config.toml
n_head = 10
positions = "rope"
init_std_up = 0.0352
decay_fraction = 0.829
Each number is 128 + 32 x the weight over the matrix's rms, rounded and kept within 0 to 255. Layers, rows and columns count from 0.

# layer 6 MLP gate, 512x160, rms 0.164, rows 260-274, columns 0-159
[[151 140 111 137  82  94  92 142 126 122 102 154 148 102 154  90  77 172 126 139 102 133 107 112 147  82 120 161 107 120 124  75 157  95  95 133 117 136 126 134 106  94  89  96 148  91  51 115 140  97 197 139 169 146 137 153 134 148 226 140  72 181 131 153  97 157 100 177 169 111 161 109 124 116 131  82  68 135  48 113 171 148 123  95  75 230  97  89 123 134 143  71 114 165  92 143 126 171 118 115 113 146 162 128 106 140 110 147 122 124 121 115  75 162 137  99 150 156  65 167  84 166 117 168 110  96 108 134 166 128  98 132 103 159 170 146 103 141  98  82  95 185  95 133 143 105  98 119 136 109 193 108 149 147 123  55 149 124 132 111]
 [147 149 176 128 140  88 133  90 124  69 168 165 154 124 125 180 108 154 102 108 102 177 133 112 120 129 102 121 122  78 142 139  94  89 197 116 130 197 113  74 165 176  97  71 116 112 125 107 142 126 156  80 100 120 152 156  66 108 169 144 142 116 100 156 127 127 145  96  87 121 135 144 123 191 136 146  99 130  74  75  99 129 156 142 198 122 192 113  79 132 118 156 125 184 105 161 171  90 142 107 188 140 157 139 105  99 131 137 129 160 161 119  92 107 131 143 165 110  45 105 104 163  77 137 158 168 120 114 124 126 108  80 111 136 140 142 129 173 150  95 106 124 120  86 191  76  68 119 180 145 181 172 127  94 100 135 102 147  88 157]
 [173  63  93 111 186 127 114 127 156 117 171 149  67 113 104 196  96 100 101 109 120 145 132 116 146 187 136 124 165 113 167 126 175 125  98  96 113 108 126 165 182 168 140  66  94 137 209 107 132 158  86 130 161 126 115 129 127 116 148 169 110 139 170  68 109  84 100 121 136  70 170 131 137  86 190  82 104 153 131 116 145  52 114 162 109 165 211 111 148 107 130 190 118 169 133 117 169 145 193  76 157  89 164 169 119  86 109 105 170 157 114  67  73  47  81 111 147 150  82 174  70 119 114 140  79 194 146 141  61 131  76 121  74 143 129 136 121 150 117 117 136 124  99  99 113  48 146 114 108 126 141 190 123 110 111 189  95  79 111 142]
 [170 104 154 112 175 108 102 130 116 120 111  95 142 154 107 151 116 153 145  79 179  79 159  68 159 134 104 130 141 134  67 100 131 140 145 154 137 119 140 128 116 181 123 116  65 146  99 196 110 181 177 135 128 122 173 103 164 113 133 139  81 171  92 160 155 191 152 180 100  99 185 142 135 151 146 110 129 146 103 171  38 128  86 111  59 118 116 137  57 136 145  54  95 121 167 104 131 130 137 178 202  58 106 149 177  85 135 166 129 105 148 100 157 111 131 122 133 138  98 100 167 165 182 142 131 167 158 163 123 122 113  92 126 118  86 130 116 123  84  59 168 133  70 117 199 154  71 187 199  73 105 117 136 110 101 135 150 108 169  75]
 [103 133  89 133 125 106 197 193 171 182 168 116  64 142 178 126  88 121 153 177 144  41 143 159 145 102 149 143 146 175 120 131 179 115 106  91 100 111 154 122 181 125 132  87 117  44 104 114 122 101  98  90  94 137  98 169 155  96 107 132 139 190 114 145 119 123 125 158 145  82 173 168 157 106  55 175 108 107 143 155 165 191  87 140 217  88 123 132 109 111 111 124  88  83 146 115 106 113 107 141 211 152 138  68  59 142 112  94 120  95  83 103 167 111  83  99  99 111 161  79 105 119  65  77 104 102  74  84 174 148 108  91 143  97 157 115 166 126 131 126 111 132 113 130 162  95 136 113  96 105  93 141 137 117 113  67 100 130 162 136]
 [156 118  81 157 143 101 108  69 181 151 177 157 101 112  82 166 187 161 126  74 105 127 133  91 191 125 112 167  97 156 120 113 167 126 205 123 111 145 101  77 132 132 146 103  95 112 104 211  90 142 135 126 140 152 130 109 192 101 166 120 148 115 113 131 112 132 122 111 125 178 145 125 131 196 101 106 137 139 104 149 137 121 124 126  94 122 170 108 103  88 133 136  88 138 176 159 160 151  84 161 122  66 117 155 103 134 158 148  86 196 151  80 158  97 133 134 158 105 143 155 156 170 182 153 140 118  97 106 114 159 104  99 173 144 148 176 124 124 119 123 118 126 142 136 145 115 112 153  96  97 112 143 113 112  80  86  69 128 166  87]
 [145 106 106 180  87 139  98  80 141  84 140 159 124 172 166 119 118 156 120 127 125  92 101 105 108 120  60 153 110  85 103 143 146  61 154 101 170  54  50 168 125 158 179 120  98 120 103  75 127 199  98 109 150 132 123 216 137 143 100  87 146 127 106 131 114  99 124 170 109  93 186  99 192  84  93 106  90 151 103  94 139 164 148 167 113 130  89  67 130 163 157 104 120  99 111 134 132 156 129 140 134 163 162 106 149 170 136 143  90 161 150 125 115 125 129 157 156  94 115 138  81  85  60 138 119 130 114  58  51 104 152  65 126 111 166 156 117 116 140 109 146 173 140 156 156 132 101 153 109  98 112 144 158 171  77 109 124 190 111 152]
 [ 85 119 133 134 179 164 169 145 148 130 109 145 141 107 149 189 140 140 136 137 148  74 121  83 164 116 122 168 166 107 109 178 163 123 179 112 138 157 149 158 105 113 160  95 136 125 127 112 141  48 159 122  83 194 204 170 158 138 121 126 169 161  97 129 167 137 116  73  91 132 157 165 106 115 121 155 119 128 136 129 164 138 115 124 160 115 114 122 128 109 116 109  67 167 115 110  86 165 146 173 110 105 123 116 116 128  97  49 140 177 154 143 115 166 200 143  95 113 150 118 155 130 141  79 157 176 147  55 127  76 170 146 190 189  80 160 158  99 145 113 172 139 115 134  83 115 144 152 167 175  80 133 172 126 169 196  84 128 174 109]
 [172 169 180 153 136 139 110 140 169 131 115 139 144 146  81  93 135 169 157 132 134 191  57 107 165 106 141 144 138 130 101  63 147 145  87 122 173 140 116 164 221 114 120 134 128 118 144 118 133 128 110  80 127  82 113 125 218 173 171 104  62 162 137 165 158  90 119 100 107 101 178 126 142 116 125 136 130  71 129  91 114 121 148  77  60 134  60  88 108 186 125 116 100  70 225 126 114 152 151  73 113 100 126 138 179 122 128  97 153  78 162 183 159 117 158  89 113 154 148  52 142 112 125 114 120  95 146 178 113 182 182 174 143 127 130 136 138 100 123 146 106 179 124 145 144 126  47 155 163 133  60  86 105 148 160 120 134 114 181  87]
 [205 158 126 115 113 127 134  99 141 134 174 155 152 130  91 121 144  74  96  76 212 207 145 138 163 202  95  75 110 196 114  70 206 148  56  98 102  92 137 150 121 130  68 113 100 133 180 136 126 173 126 133  85 196 134 128  85 119 114 119 130 141 103 132 142 125 113 137 150  67 111  95 146  89 144 111 145 142 114 134  83  68 133 182 156  91 154 147 110  80 143 114 104  73  89 108 104 176 209 124 115 161 187 179  68 177 131 160  97 172 130 122 148 100  80 147 189 114 142 167 129 154 132 116  56 106 176 156 175 111 143 111  54 118 125 134 143 109 125  84 142 153 151 108 151 101 106 171 124 122 118 133 191 116 118 111 103 125 110  90]
 [186 191 117 111 115 122 157  94 106 142 103 142 132 152 126 173 139  60 147 136 138 116  80  98 166 134 126 128  99 147 160 157  68 128 139  77 153  74 206 113 171 133 141 133 199 137 140 103 131  92  72 174 107 114 153 129 145  93 153 136 109 150 182  85 174  99 115 116 113 118  93 100 139 183 176 109 162  76 130 134 122 166 157 133 168 129 168 130 133  69 188 147 111  97 103 143  80  95 132  69 140 129 123  87  86 110 119 119 109 104 120 115  97 110  99 119 143 152 116 135 164 131  85 170 159 121  95  85 123  73  93 184 121  51 130 152 136 146 140 112 109  71 139  87 125 164 151 104 177  92 140 100 111  84 123 167 127 164 144 165]
 [201  94 110 116 148 139 183 177  68 125 199  87 111 165 113 174 158 146  97 116 159 142  82 140 132  48 118 162 200  99 108 159 132 122 179  86 162 103  91 123  72 163 158 157 149 166 107 164 140 115  74 129 104 150 143 109 149 151 103 115  87 106  91 146 164 147 121 147 180 114 130 150  65 146 108 173  79  48 157 133 156  79 171 126 140 134 163 156 180 153 124 157 146  96 171  54 131 134 122  83 175 106 119 130 107 112  80 175 205 127 105  94  98 163  96 116 156 148  98 161 166 150 128 172 145 172 161 133 168 149 123 136  93 158 120 167  92 107 118 176 146 136 143 129 128  62  97 176 118 113  73 192  92 137 139 115 126 132 124 104]
 [164 134  85 157  98 137 152  95 198 161 120 180 134 200 132 101 149  99 160  87 108 166 113 121 108 161 108 158 106  88 133 149 136 127 138 169 151 119 119 156 144 136 129 106 126 121 154 154 155 124 133  66  91 132 109 170  62 107 156 155 107 116 134 124 109 120 162 137 158 103 115  85  96  62 108 172  68 105  99 128 135 129 152 175 136 109 110 130  69 115 167 107 124 135 142 137 174 114 160 137  98  89  94 153 139  78 137 113 134 115 131  99  96  84 101 157 119 101 149 171  91 140 161  81 128  83 124  83 111 113 163 117 128 118 100 159 139 162 172 104 162 109 145 157 112 100 116 123 116 115 131 216 109 181 104 148 109 152  84 145]
 [141 157 159 142 100  99 104  90 123 119 124 144 144 137 155 140 149 154 128 110 122  84 137 109  68  84 113 133 117 111 199 111 121  90  62  54 103 120 136 120 133 127 145 174 118 142 155 146 150  89  80  95 140 135  86 116 178  81 135  87  87  88  94  85 199 164 101  41 161 148 107 110  98 127 128 129 111 151 169 106 101 153  88 148 153 146  93 122  83 137 130 148 106  73  79 220 167 152  85 183 135  80 178 160 134 191 132 187 121 137 136 178  88 127  80  99 139 146 174 148 122 138 150 150  93 131 137 121 105 144 128  75 112  71 151 132 211 154 165 105  55  84 165 115 123 130  96 140 105 136 135 167 151  96 162 145 100 131 120 121]
 [160 151 129  84 122 186  99 147 179 129 139 143 154 146 100  78 106 150 172 147 169  76 145  49 137  78 151 128  72  97 131  96 151 107 213 179  92 146 104 109 191 111  84 203  86 139 139  85 126 125 141 134  80 108 101 155 172  62 158  98 172 111 151 124  92 141 116 160 122 136 144 132 114 104 142 183 136 127  60 114 135 185 149 131 141 146 120 132 138 118  88 131 125  59  88 168  69 111 137 146 130 127 115  88  72 167 134 159 132  81 140 142  86 126  54 133 159  95 176 132 107 105 130 116 149 109 153 162 114 143 117  78 151 122 186 124 136 122 156 131 122 129 146 142 175 170 128 154 135  48 181 126 212 131 198 172 133 121  88 134]]
# layer 6 MLP up, 512x160, rms 0.159, rows 260-273, columns 0-159
[[102 177 132 112  93 130  52 166 120 118  91 116 112 151 149 136 138 156 139 116 121 207 152 133 100 112 131  92 124 104 125 134  93 143  83 123 169 136 154 131  77 103 113 121 161  91 124 111 125 137 201 109 130 112 137  75 150 172 202 149 104 149 149 109 120 132  51 130 130 110 115  48  99 102 106 141 113  83 139 105 216 104 124 130  85 233 117  96 108 167 145  35 150 163 120  95 100 128 125  90 131 141 110 172 133 145  84 129 143 120  89 109 165 102 166  88 181  71 120 130 111 120 129 148 113 112 123 105 171 135  94 137  88 177 182 134  99 133 136 134  96 139 140 145 159 148 118 123  99 152 143 130 116 139 131  78 147 143 143 159]
 [134 133 140 138 157  90  94  76 127  74 126 166 134 163 147 113 106 127 118 114 178 176  66 142 124 135 165 190  92 131 162 128 120 154 118 149  66 161 120  71 116 127  40 119 127 167 143 122  89 113 108 138 141  87 123 152  88 139 166 132 155 134 113 145  84  98 136 135 163 104  90 122 158 107 108 142 114  32 115  67 110 123 141  82 140 160 201 120  73 123 133 157 138 134 105  69 143 139 160 130 184 124 130 143  94 128  99 143 143 113 170 103 115  99 143  55 110 178  43 153 119 121 111  72 128 146 120 118 138 161 119  79 117 122 131 107 118 144 101 168 121 156  91 123 172  94  90 123 137 138 146 160 155 117 146 102 168 125 156 172]
 [136 157 161 115 151 137  98 100 133 137  77 139 125 125 125  93 126 154 133 156  85 127 212 110  84 107  79 139 111 129 113 134 104 162 143 142 199  91 126 160 120  91 146 141 104  80 115 151 149 138 108 192  79 203 135 125 157 115  93  76  80 102  87 120 136 146 147  72 117 104  96 191  77 101  63 100 139 164 142 156 152 119  96 131 142 128  70 153 152  68 189 154 104 122 131 148 147 110 144  99  92 169  79 140 164 102 127 113 151 123 149 103 151 160 130 147  74 148 109 166 188 148 158  99 101 195 146 118  90  92 182  87 139  39 106 138 130 113 159 163 106 122 130 172 111 116 146 162 149 150  67  95 181 146 152 164 112 132 116 143]
 [ 96 138 135 121  94 145 121  81 167 151 133 177  98 139 204  68 182 133 125 139 103 142  52 185 107 176  73 159 102 129 137 127 159  80  84  47  75  88 126 161  74 127 144 117 194 165 136 104 115 122  81 175 177  99  71 130  95 146 132  95 131  34 118 103 145 158 115  93 161 147 113 117 171 133 136 148 184 113 176  91 155 104 152 100 115 183 146 139 144 219 148 138 152  62 183 131 116 162 146  95 128 171 165 102 128 144 130 120  36 193 161 153 133 150 149 134 113 109 139 122 124 140  82  83  98  98  70 165 125  83  62 148  78 170 130  96  88 127  81  59 114  99 132 131  97 115 162 108 117 199 105 151 142  97 161 112  96 128 153 122]
 [100 139  91  88  97 179 149 187 130 118  72 122 108 144 129 148 154  94 113 109  78 155  99 146 168 165  96 163 148 183  62 109 144 101 131  92 126 158 109 133 157 105 148  93 105  58 129 126 106 123 146  65 110 203 102 157 110 101 147 166 162 136 147 107 161 144 139  85 128 147 158 153 128 186  96 170 117  75 209 155 175 131 120 188 166  84 153 186  49 143 127 120 124  90 133 106 122  66  91 172 152 147 116 135  59 154 114 104 134  67 123  74 147 102 149 148 119 158 147 115  89 148 120 132 123 110 131 142 135 133 121  93 110 126 150  92 162 145 161  67 146 142  93  88 108 107 139 128 102 160 116 181  82  82 138 144 162 183 120 108]
 [139 165 104 100 122 133  98 112 121  97 141  92 154 173 148  97 134 113 143 136  91 123 155 112 135 116 184  88 120  45 150 112 210  93 127 133 139 117  79 153 115 147 114 139  86 158  95 135  94 111 135 153  88  96  95 108 129 110  86  97 147 153 131 190 159 165  79 133 102  76 143  95  69 116  88 138 123 145 145 140 106 167 103 120 150  88  89 149 135 165 170  58 148  93  93 161 107 150  85 120  97 115 129  98 173  75  88 151 194 103 120 149 146 118  71 155 105 144 117 109 116 121 155 130 107 149 135 109 157 142 140  88 147 118 101 138  84 180 135 167 148 127 131 150 159 117 108 122 154 172  95 118 184 162 129  79  81 140 102 140]
 [116 112 145 149 106 184  80 143  87  92 142 104  51 127 217  96 142 161 148 133 106 136 156 129 130 113 137  78 128 117 114 175 123 124 177 135 122 152  99 105 165 151 102 155  82 181 149 138 126 129 177 183 213  91 163 114 162 115 180 140 135 141 164 109  68 105 164 111  76  64 154 134  22 130 112  81 109 152 174 170 197  99 140 128  82 137  96 141 149 154 147 140  56 169 177 146  99 141 127 100 124 123 153 182 155 137 109 137 156 139 123  66  92 151 142  86 139 152 171  98 153 115  87 101 119 100 142 165 133 150 120 130 144 119 142 132  93 113 151  95 129 141 178 146  97 106 133  95 100 173  79 170 111 133 120 160 165 123 108 123]
 [ 92 127 111 105  78 115 152 146  76 100  95 178 108 196 178 135 146 107 113 145 158 123 118  76  95 105 109  83 134 130 149 172 115 131 183 158 187 150 111 135 120 161 129 123 119 135 148 111 133 133 106 107 129 130  87 150 128 134 147 148  94 110 118 178 179  89 155 168 108  79 162 115 124 137 169 132 127 141 110  75  89 134 132 143 145  55 149 134 182 110 148 154 163  93  95 104 138 107 161 101 136 130 148 130  75  59 118 148 162  94 151 100 103 119  71 103 183 136 180 129 127  95 133  96  92 138 162 174 129  81  79 104 216 144  90 101  79 132 125 167 119 115  68  82 188 157 141 135 129 101 138 139 146 145 135 134 112 144  86  88]
 [131  94 189 141 136  92 123 112 119 119  66 104 143 149 147 159  83 110 125 140  83 148 131 125 193  67 106 154 177 144 119 125 132 121 113 126 148 178 138 111 103 124  83 168 119 116  88 118 104 120  92 134 115 128 167 107 159 125 108 109 147 119  72 105 144 152 221  93 103 136  65 117 110 112 152 154 136  92 131 157  91 183  84 147 188 150 147 139 112 156  40  99 119  91 124 147 119 121  57 129  84 145 128 148 134 120 150 165  79 112 153 145  96 125  81  50 128 125 198  82 113 187 151  97 126  83 163 131 114 102 162  90 150 101  63 238 190 155 155 120  93 118 146  77 110 179 142 118 129  86 151 124  82 154 115 103 118 108 140 110]
 [117 222 120  71 140 145 116 139 130 147  72 145 125 139 170 116 117 104 111  77 143 171 142 104 135 135 157 134  96 142  84  77 138 143  53 142 147 131 127 138  70 171 167  99 176 150 181  78  97 133 165 160 129 158 129 121  88 183 162  83 106  43 127 130 134 199 159 166 124  39  66 153 169 126 118 162 108 191 198  72 160  95 108 120 114  79 147 169 136 135 125 119 116 122 148 135  79 117 170 189 145 122 126 132 100 183 139 146 175 142 151 119 142 126  72 148 179 137 171 166 163 165 113 185 120 154 140 174 166  82 194 120  85 110 155 117 133 169 194  95 131 107 171 148 210  75 121 206  75 144 118 146 149 135 100 171  95 103 198  95]
 [151 130 171 181 162 155 166 157 138 123 154 171 112 160 128 146 115 114 126 141  91 190  96 148 144 114  90 156 112  81 151 151 134 111  92 108 118  89 162 195 142  73  87  84 138 106 151 119 164 178 133 123 147 135  81 155  47 160 117 113 127 132 159 127 158 179 107 125 149 139 150 109 117 206 105 160 105 129 150 106  98 115 146 113  91 134 121 102 102 178 143 120 131 171 108 179 171 132 170 146 110 131 140 137 124 186 142 128  85 108 140 110 152  84 138 147 146 166 120 164 199 123 147 100  96 190 157 163 109 139  55 101 123 124 106 110 165 104 156 187 159  89 127 108 135 169 156 105 103 185 131  98 120 110 116 143 144 128 116 135]
 [167  87 107 140  85  68 185 138 125  96 109  55 193 132 107 123 107 117 123  63 124 138 122 140 183 183 145 148  95 107  81  33 172  91 111 129 165 153 160 120 160  84 129 162 126 197  87 141  72 143 134 157 137  95 118  84 154 117 138 181 149 182  94  96 179 119 122 138 131 111 167 165 165 146  97 114 129 206 145 162 150 118 125 132 128 108 124 153  95 135  74 160 130  87 134 141 118  55 121 138 110 136 201 103 139  88 133 169 109 117 101 118 142 107 179 165 182 115  80 120  91  91  98 191 101 109 181 127 116 153 168 125 122 115 146 133 128  88 120  84  94 118 100  99 122 108 126 155  66 147  97 109 104 107 134 190 161 162  70 150]
 [105 139 146  95 182 129 130 144 173 154 129 131 167 101 122  81 149 145 120 117 154  81 121 166 136 100 112 162 150 114 153 106 158 140 135 131 150 190 159 133 118 166 166  65 141 107 128 164 104 136 126 160 160 144 118 131 131 114 111 141 137  92 132 138 134 103 125 105 110 103 167 127 153  89 148  61 129 118 111 131 107 139 163 115 134 153 118  97 140 122 105 130 136 139  95 143  74 108 115  68 153 109 137  94 107  86 121 110 175 142 115  94 138 115 149 168  80 140 189 168 132 139 125 114 133 118 177  88 141 140 151 167 191 117 105  96  94 103  81 132 115 115 107 150 128 139  90 168  85 148 130  86 117 175  57  90 105 152  84 114]
 [218 113 100 120 131 175 121 124 189 129  84 146 119 121 124 108  80  75 116 182 120 120 118 135  85 149 157  95 115 104 139 178 153 135 154 134 149 144 104 166  81 193 115 139 188 121 115 155 129 130 107 150 105 143 118 119  74  63 108 115 144 166 145 118  72 107  71  86 151  72 136 154  70  96 123 116  98  75 151 145 133 106 197 133 137  66 120 141 171 122 169 101 132  91 106  85 150 108 149 134  87 107  42 133 116 142 146 161 110 109 132 148 123 115 103 135 161 104 180 114 131 119  93 132 163 144  90 174 119 143 150 127 128  37 174 154 107 119  83 195 132 125 136 143 109 153 185 108  62  76 131  59 110 124 147 184 112 156 138  97]]
# layer 6 MLP down (transposed), 512x160, rms 0.148, rows 260-273, columns 0-159
[[108 106 133 134 108 171 126 149 107 128 120 179 115 152 181  92 138 103 123 121 159 170 145 125 135 139 187 100 104  70 126 124 132 128 169 148 123 156 140  86 113 105 163 110 125 133  43 129 146 136 177 130 149 141 117 110 162 136 137 136 114 110  90 153  75  89  78  91 153  64  76 128 127 113 130 130 131 102 158 157 147 119  89 134 140 151 111 149  81  55 165 123 123 137 114 122 163 148 184 172 149 187 151  93  90 149 110 168 153  90 100 157  97 117 127  76 126 112 113 129 126 170  82 115 180 138 106 181 168 114  97 140 137 161 111  76  73 123 176  43  84 104  93  89 178 142 145 131 142 142 184  90 179 159 100  89 150  78 100 132]
 [105 117 151 101 153  69 124 130  90 153 137 119  57 135 143 175 126 119 148  96 164 142 119  90 189 170 138  90 109 128 170 103  79 168 146  89 129 178 124 102 192 182 129 152 105 136 167  85 115 117 144 102  85 124 158 135 132  88 200 112  49 130 120 112  88 106 109 167 159 159 150 155 170 149 104 185 116 158 116 119 111 171 158 167 144 138 157 147 145 109  95 193 130 161  94 157 118 103 104 109 113 150 105 153  72  85 122 119  50 113 142  95 113 177  92 174 160 104 133  93 182 203  86 156 153 139 118 168 125 150 108 133  85 137 116 118  89 150 148  86 129  65 137 152 136 113 133  96 115 109 101 100  90 145 105 123 106 126 107 158]
 [116 110 194 165 160 162 145  88 119 101  47 103 146 181 120  99 138 143 127  92  89 122 122 112 113 127 107 141 147 148  69 154 162 110 114 142 139 115 127  97 160 149 121 154 117 146 113  70 156 107 109 107 143 113 132 144 136 156 118 122 175 100 121 177  41 143 143 133  95  86  82  90 113 140  86 127 166  91 123 100 100 193 121 110  88 108  71 199 184 146 103 125 123  83 148 164 131 107  80 100 130 132 130 109 117 119 117 127 126 143 151 137 171 126 188 102 133 130 138 126 136  74  94  66 159 116 152 141 112 138 132 116 140 124  77 141 129 166 206 149 135 185 190 162 127 225 111 137 143 206 150 176 193 115 140 140  91 157 195  98]
 [162 114 131 149 120 164 176  78 177 114  93 126  73  83 187  71 177 121 120 189 114 201 162 166 124 161 164 138 128 114  89 105 128 161 155 133 105 162 122 124 124  56 129 109 235 155 142  40 142 146 108 114 161 123 123 131  96  78 134  84 157 120 141 113 158  72 144 108 132 109 124 119 116 148 125 182 167 138 137 126 113  98 112 162 117 109 149 165 108 127 127 112  77 115 129 121 132 190 148 112 125 102 189 219 138 170 120 131 109 186 114 172 143 145 153 144 101 156  82 151  64 123 109  69 126 100 120  81 173 159 111 134  98 132 137 147 141 107 151  56  93 167 140 124 157 106 118 120 111 139  85 218 119 103 139 139 132 104 107  82]
 [142 107 115  98 151 112 141 143 115 182 131 143 119 136  87 182 105 102 118 127 133  88 142 122 101 150 113 121 170 124 147 104 119 116 155 165 123 113 107 168 111 181 120  93  83 146 119 129 104 170 123 133 133 187 101 126 135 164 129 154  97 154  87  99 107 137 149 121  98 102 204  56 134 117 101  97 143 124 171 186  63  99 138  74 116  89  97 158 160  89  90 146 199 106 150 169 127 146 106  91 114 162 151  82 138 155 124 165  31 114 123 127 124 155  59  80 103 139  69 150 135 106 167  89 163 133 144  42 112 125 138  85  75  98 117 167 116 149 131 110  80 136 172 126 170 119 145 111 109  93  96 147 122  80 166  97 137 135 114 112]
 [109 128 137  70 112 139 147 109 178  96 142 113 144 141 115 110 106 182 152 120 130 139 122  79  93 135 133 140 107 114  35 132 188  95 159 144 132 103 134 138 126 154 161 125 113 157 139  99  96  95 157 141  61 111  67 127 127 105 121  94 104 140 149 158 132 148 116 139  80 121 160 119 134 133 125 168  85 137 128 180 162 122  82 133 130  89 116 121  67 138 171  61 154 138 163 128 121 145 139 118 160 146 119  71 152  90 121 143 179 120 135 117 162 141 169 172 115 158  92 163 184 119 126 197 166 169 139  89 145 108 125 108 119 115 137 112 129 167 166 135 184 128 133  92 109 118 136 143 151 122 100 113 104  99 112  41  81 135 171  99]
 [136 184 171 141 128 123  89 128  93 177 140 146 161 102 165 134 185 177 113 164 155 170 150 103 175  93 187  99 127 142 142 171 133 116 142 136  82 144 174  70 148 180 155 111 129 155  73  79 102 118 143 185 124 129 172 106 181 184 186 149 107 129  80 118  72 140 101 154 103 151 135 136 119  88 171 126 164 113 188 174  94  59  95 107 123  95 161 140  91  83 128  99 176 109 139 122 110 106 164  78 150 184 153 144 116  66 173 197 126  70 113  95 137 115 138 158 113 156 168 110 180 103 123 170 138 123 132 146 116 162 166  70 141 105 123 115 126 169 170 177 122 116 188 170 122  99 134 124  96 188 122  85 170 179  99 139 223 142 143 125]
 [135 143 119  75  57  71 145 125 112  90 135  91 173 168  77 143 166 178  89 113 106 104 137 111  89  97 115 143 124 131 105 117 128 120  99 126 115  90  74 104 130  66 137 142 149 164 136 158 112  97 124 183 131  93 113  84 107 128 156 162 104  76 147 110 138 127 124 132 191 107  52 140 154 219 131 115 167 151 133 122 177 106 155 127 123 106 147 138 126 105 128 145  99  69 109  90 122 129 160  87 109  84 143 133 163 172 157 144 166  86 147 116 127 163 112 114 126 132 117 126  94  94 146 142 109 137  90 197 153 107 117 135 174 105  99 188 136 148 148 175 104  91 151 144 112 139 117  97  84 136 136 158 101 105 101  81 118 159  86 172]
 [ 98  84 145 109 145 162 127 134 186  68 116 102 185 185 129 121 134 159 137  56  92  82 132  54 121 110  89 114 138 134 142 118 105 163 141 118 207 106  82 144 155 117  78 139 126  57 183 124  55  67 147 127 103 140 107 167 208  94 140 120 109 125 126 135 102 121 162 141 134 188 167 149 150 145 164 129  96 148 125  99 143 156 101 128 108 114 101 126 106 145 114 147 128  96 122 118 129 184 163 129 118 152 165 137 156 153  71 166 213 114 112 150 113  67  98 140 128 126 119  52 153  79 160 167 124  95 122 173 151 121 149  73 169 104 109 163 155 208  97 166  68 121 159  92 135 156 158 176 129  82 151  82  89 175 155 160 144 202 186 127]
 [137 114  97 112 129 145 119  78  84 141 134 185 128  96 112  68 126 178 104 131  96 205 179 118 183 157 122 184 115  85 153 141 116 137 147 147 107 140 166 136 106 109  85 116 113 179 139  78 153 138 123 199 153 209 116 169  73 117 131 151 193 129 111 152 148 141 166  88 107  95 152 138  76 157 122 132 152  67 121  99  95  81 173 191 149 127 173 101  89 122  89 114 166  98 136  89  94  46 103 123 154 136 139 125 121 144 181 161  80 112 135 144 210 137  90 114 142 158 128 106 135 163 184 107 130 108 149  85 133 108 144 161  93 112 119 111 106 171 144  70 139 126  91 103 120  55  66 255  93 155 140 147 124 151 150 129 100  83 106  56]
 [128 126 155 158 134 156 182 139 158 151 145 122 166 113  97 147 144  94 109 163 132 122 119 147 164 151  98 129 167 107 171 128  76  91 122 141 117 112 137 105 144 116 178  97 125 115 149 104 127 101 173 161  85 153 152 102 115 155 125 126 115 135 105  92 129  84 171 137 114 112 148  81 137 144 157 176 105 129 136 145  99 185 114  94 142  57 152 166 126 161 169 133 148 131 120 122 122 118 187 120 123  84  94  81  44 117 153 108  32 148 167 100 149 106 168 141 115 105 138 108 184 132 111 102 163 149  91 117 122 113 101 179  99  84  82 173 114 109 183 162 174 126 123 127 170 197 139  91 121 115 158  87 142 192 139 152 151 113 151 117]
 [126 131  82 127 143 134 176  84 125  80 113 138 110 205 160 132 111  67 124 110 138 149 124 140  81 152 110 226 186  91 167 162 169 104 116 111  43 159 138 143 141 208 111 186 129 158 132  83  77 125  99 124 112  80  91  77  81 141 117 109 137 109 190 114 143  62 164 121 158 109 113 107 129 111 144 143 103 160 186 101 131 119  97  87 122 132 105  82 108  64 182 144 105 180 135 101 168 127 143 107 148 159 164 107 161 120 191 136 107 118 135  88 133 171 147 146 162 143 109 185 124 152  94  90 150 125 193 104  95  96 183 162  94 102  89 136 114 115  99  84 152 182 122 134 144 168 161  81  95 108 163 154 170  97  85 147 169  55  73 126]
 [ 93 148 103 116 145 100 119 130 120 107  90 119 132 164 155 129 130  83 152  95 162 105 169 124  93 121 138 128 149  94 135 140 103 122  68 138  83  66 157 132 129  94 174 139 184  96 136 202  44 113  92 155 114 162  86 124 102 135  67 155 125 110 155  98 132  84  94 118 176 165 106 131 118 134 150  45 123 135 112 142 129 109 127  61 188 149 123  91  83 132 132 162 102 159 103 183 147 124 149 109 128 155 132 111  95 148 156 103 138 108 119 154 139 107 122 142 143 141 132 129 163 128 142 198 138 188 127 153 144 103 148  87 175 149 145 161 126 125  79 118 111 177 121 127 105 133 146 125 135 115 162  94 131 108  96 109  79 111 140 118]
 [130 144 117  97 116 165 163 146 132  91 142 151 133  82 120 135 106 135  68 147  82 135  75 153 142 126 112 109 173  88 151 176  86 110 118 114 125  88 127 143 142  90 137 149 116 127  68 154 153 155 114 162 144  85  74  87 116 194 200 141 102 159  57 134  88 111 151 147 133 147 117 183 141  93 136 118 184  87 160 121 117 120 182 172 145 129 147 117 137 148 122 143 166 154  98 144 142 177 125 118  72  98 137 178 113 157  86 150 131 114 100  90  57 128 141 101  67  97 159  99 159 121 144 126 169 139  98 145  61 116  70  96 123  76  97 107 104 103 213 119 185 113 106  72 111 147 107  87 190 135 152  94 122  93 134 148 104  60 139 149]]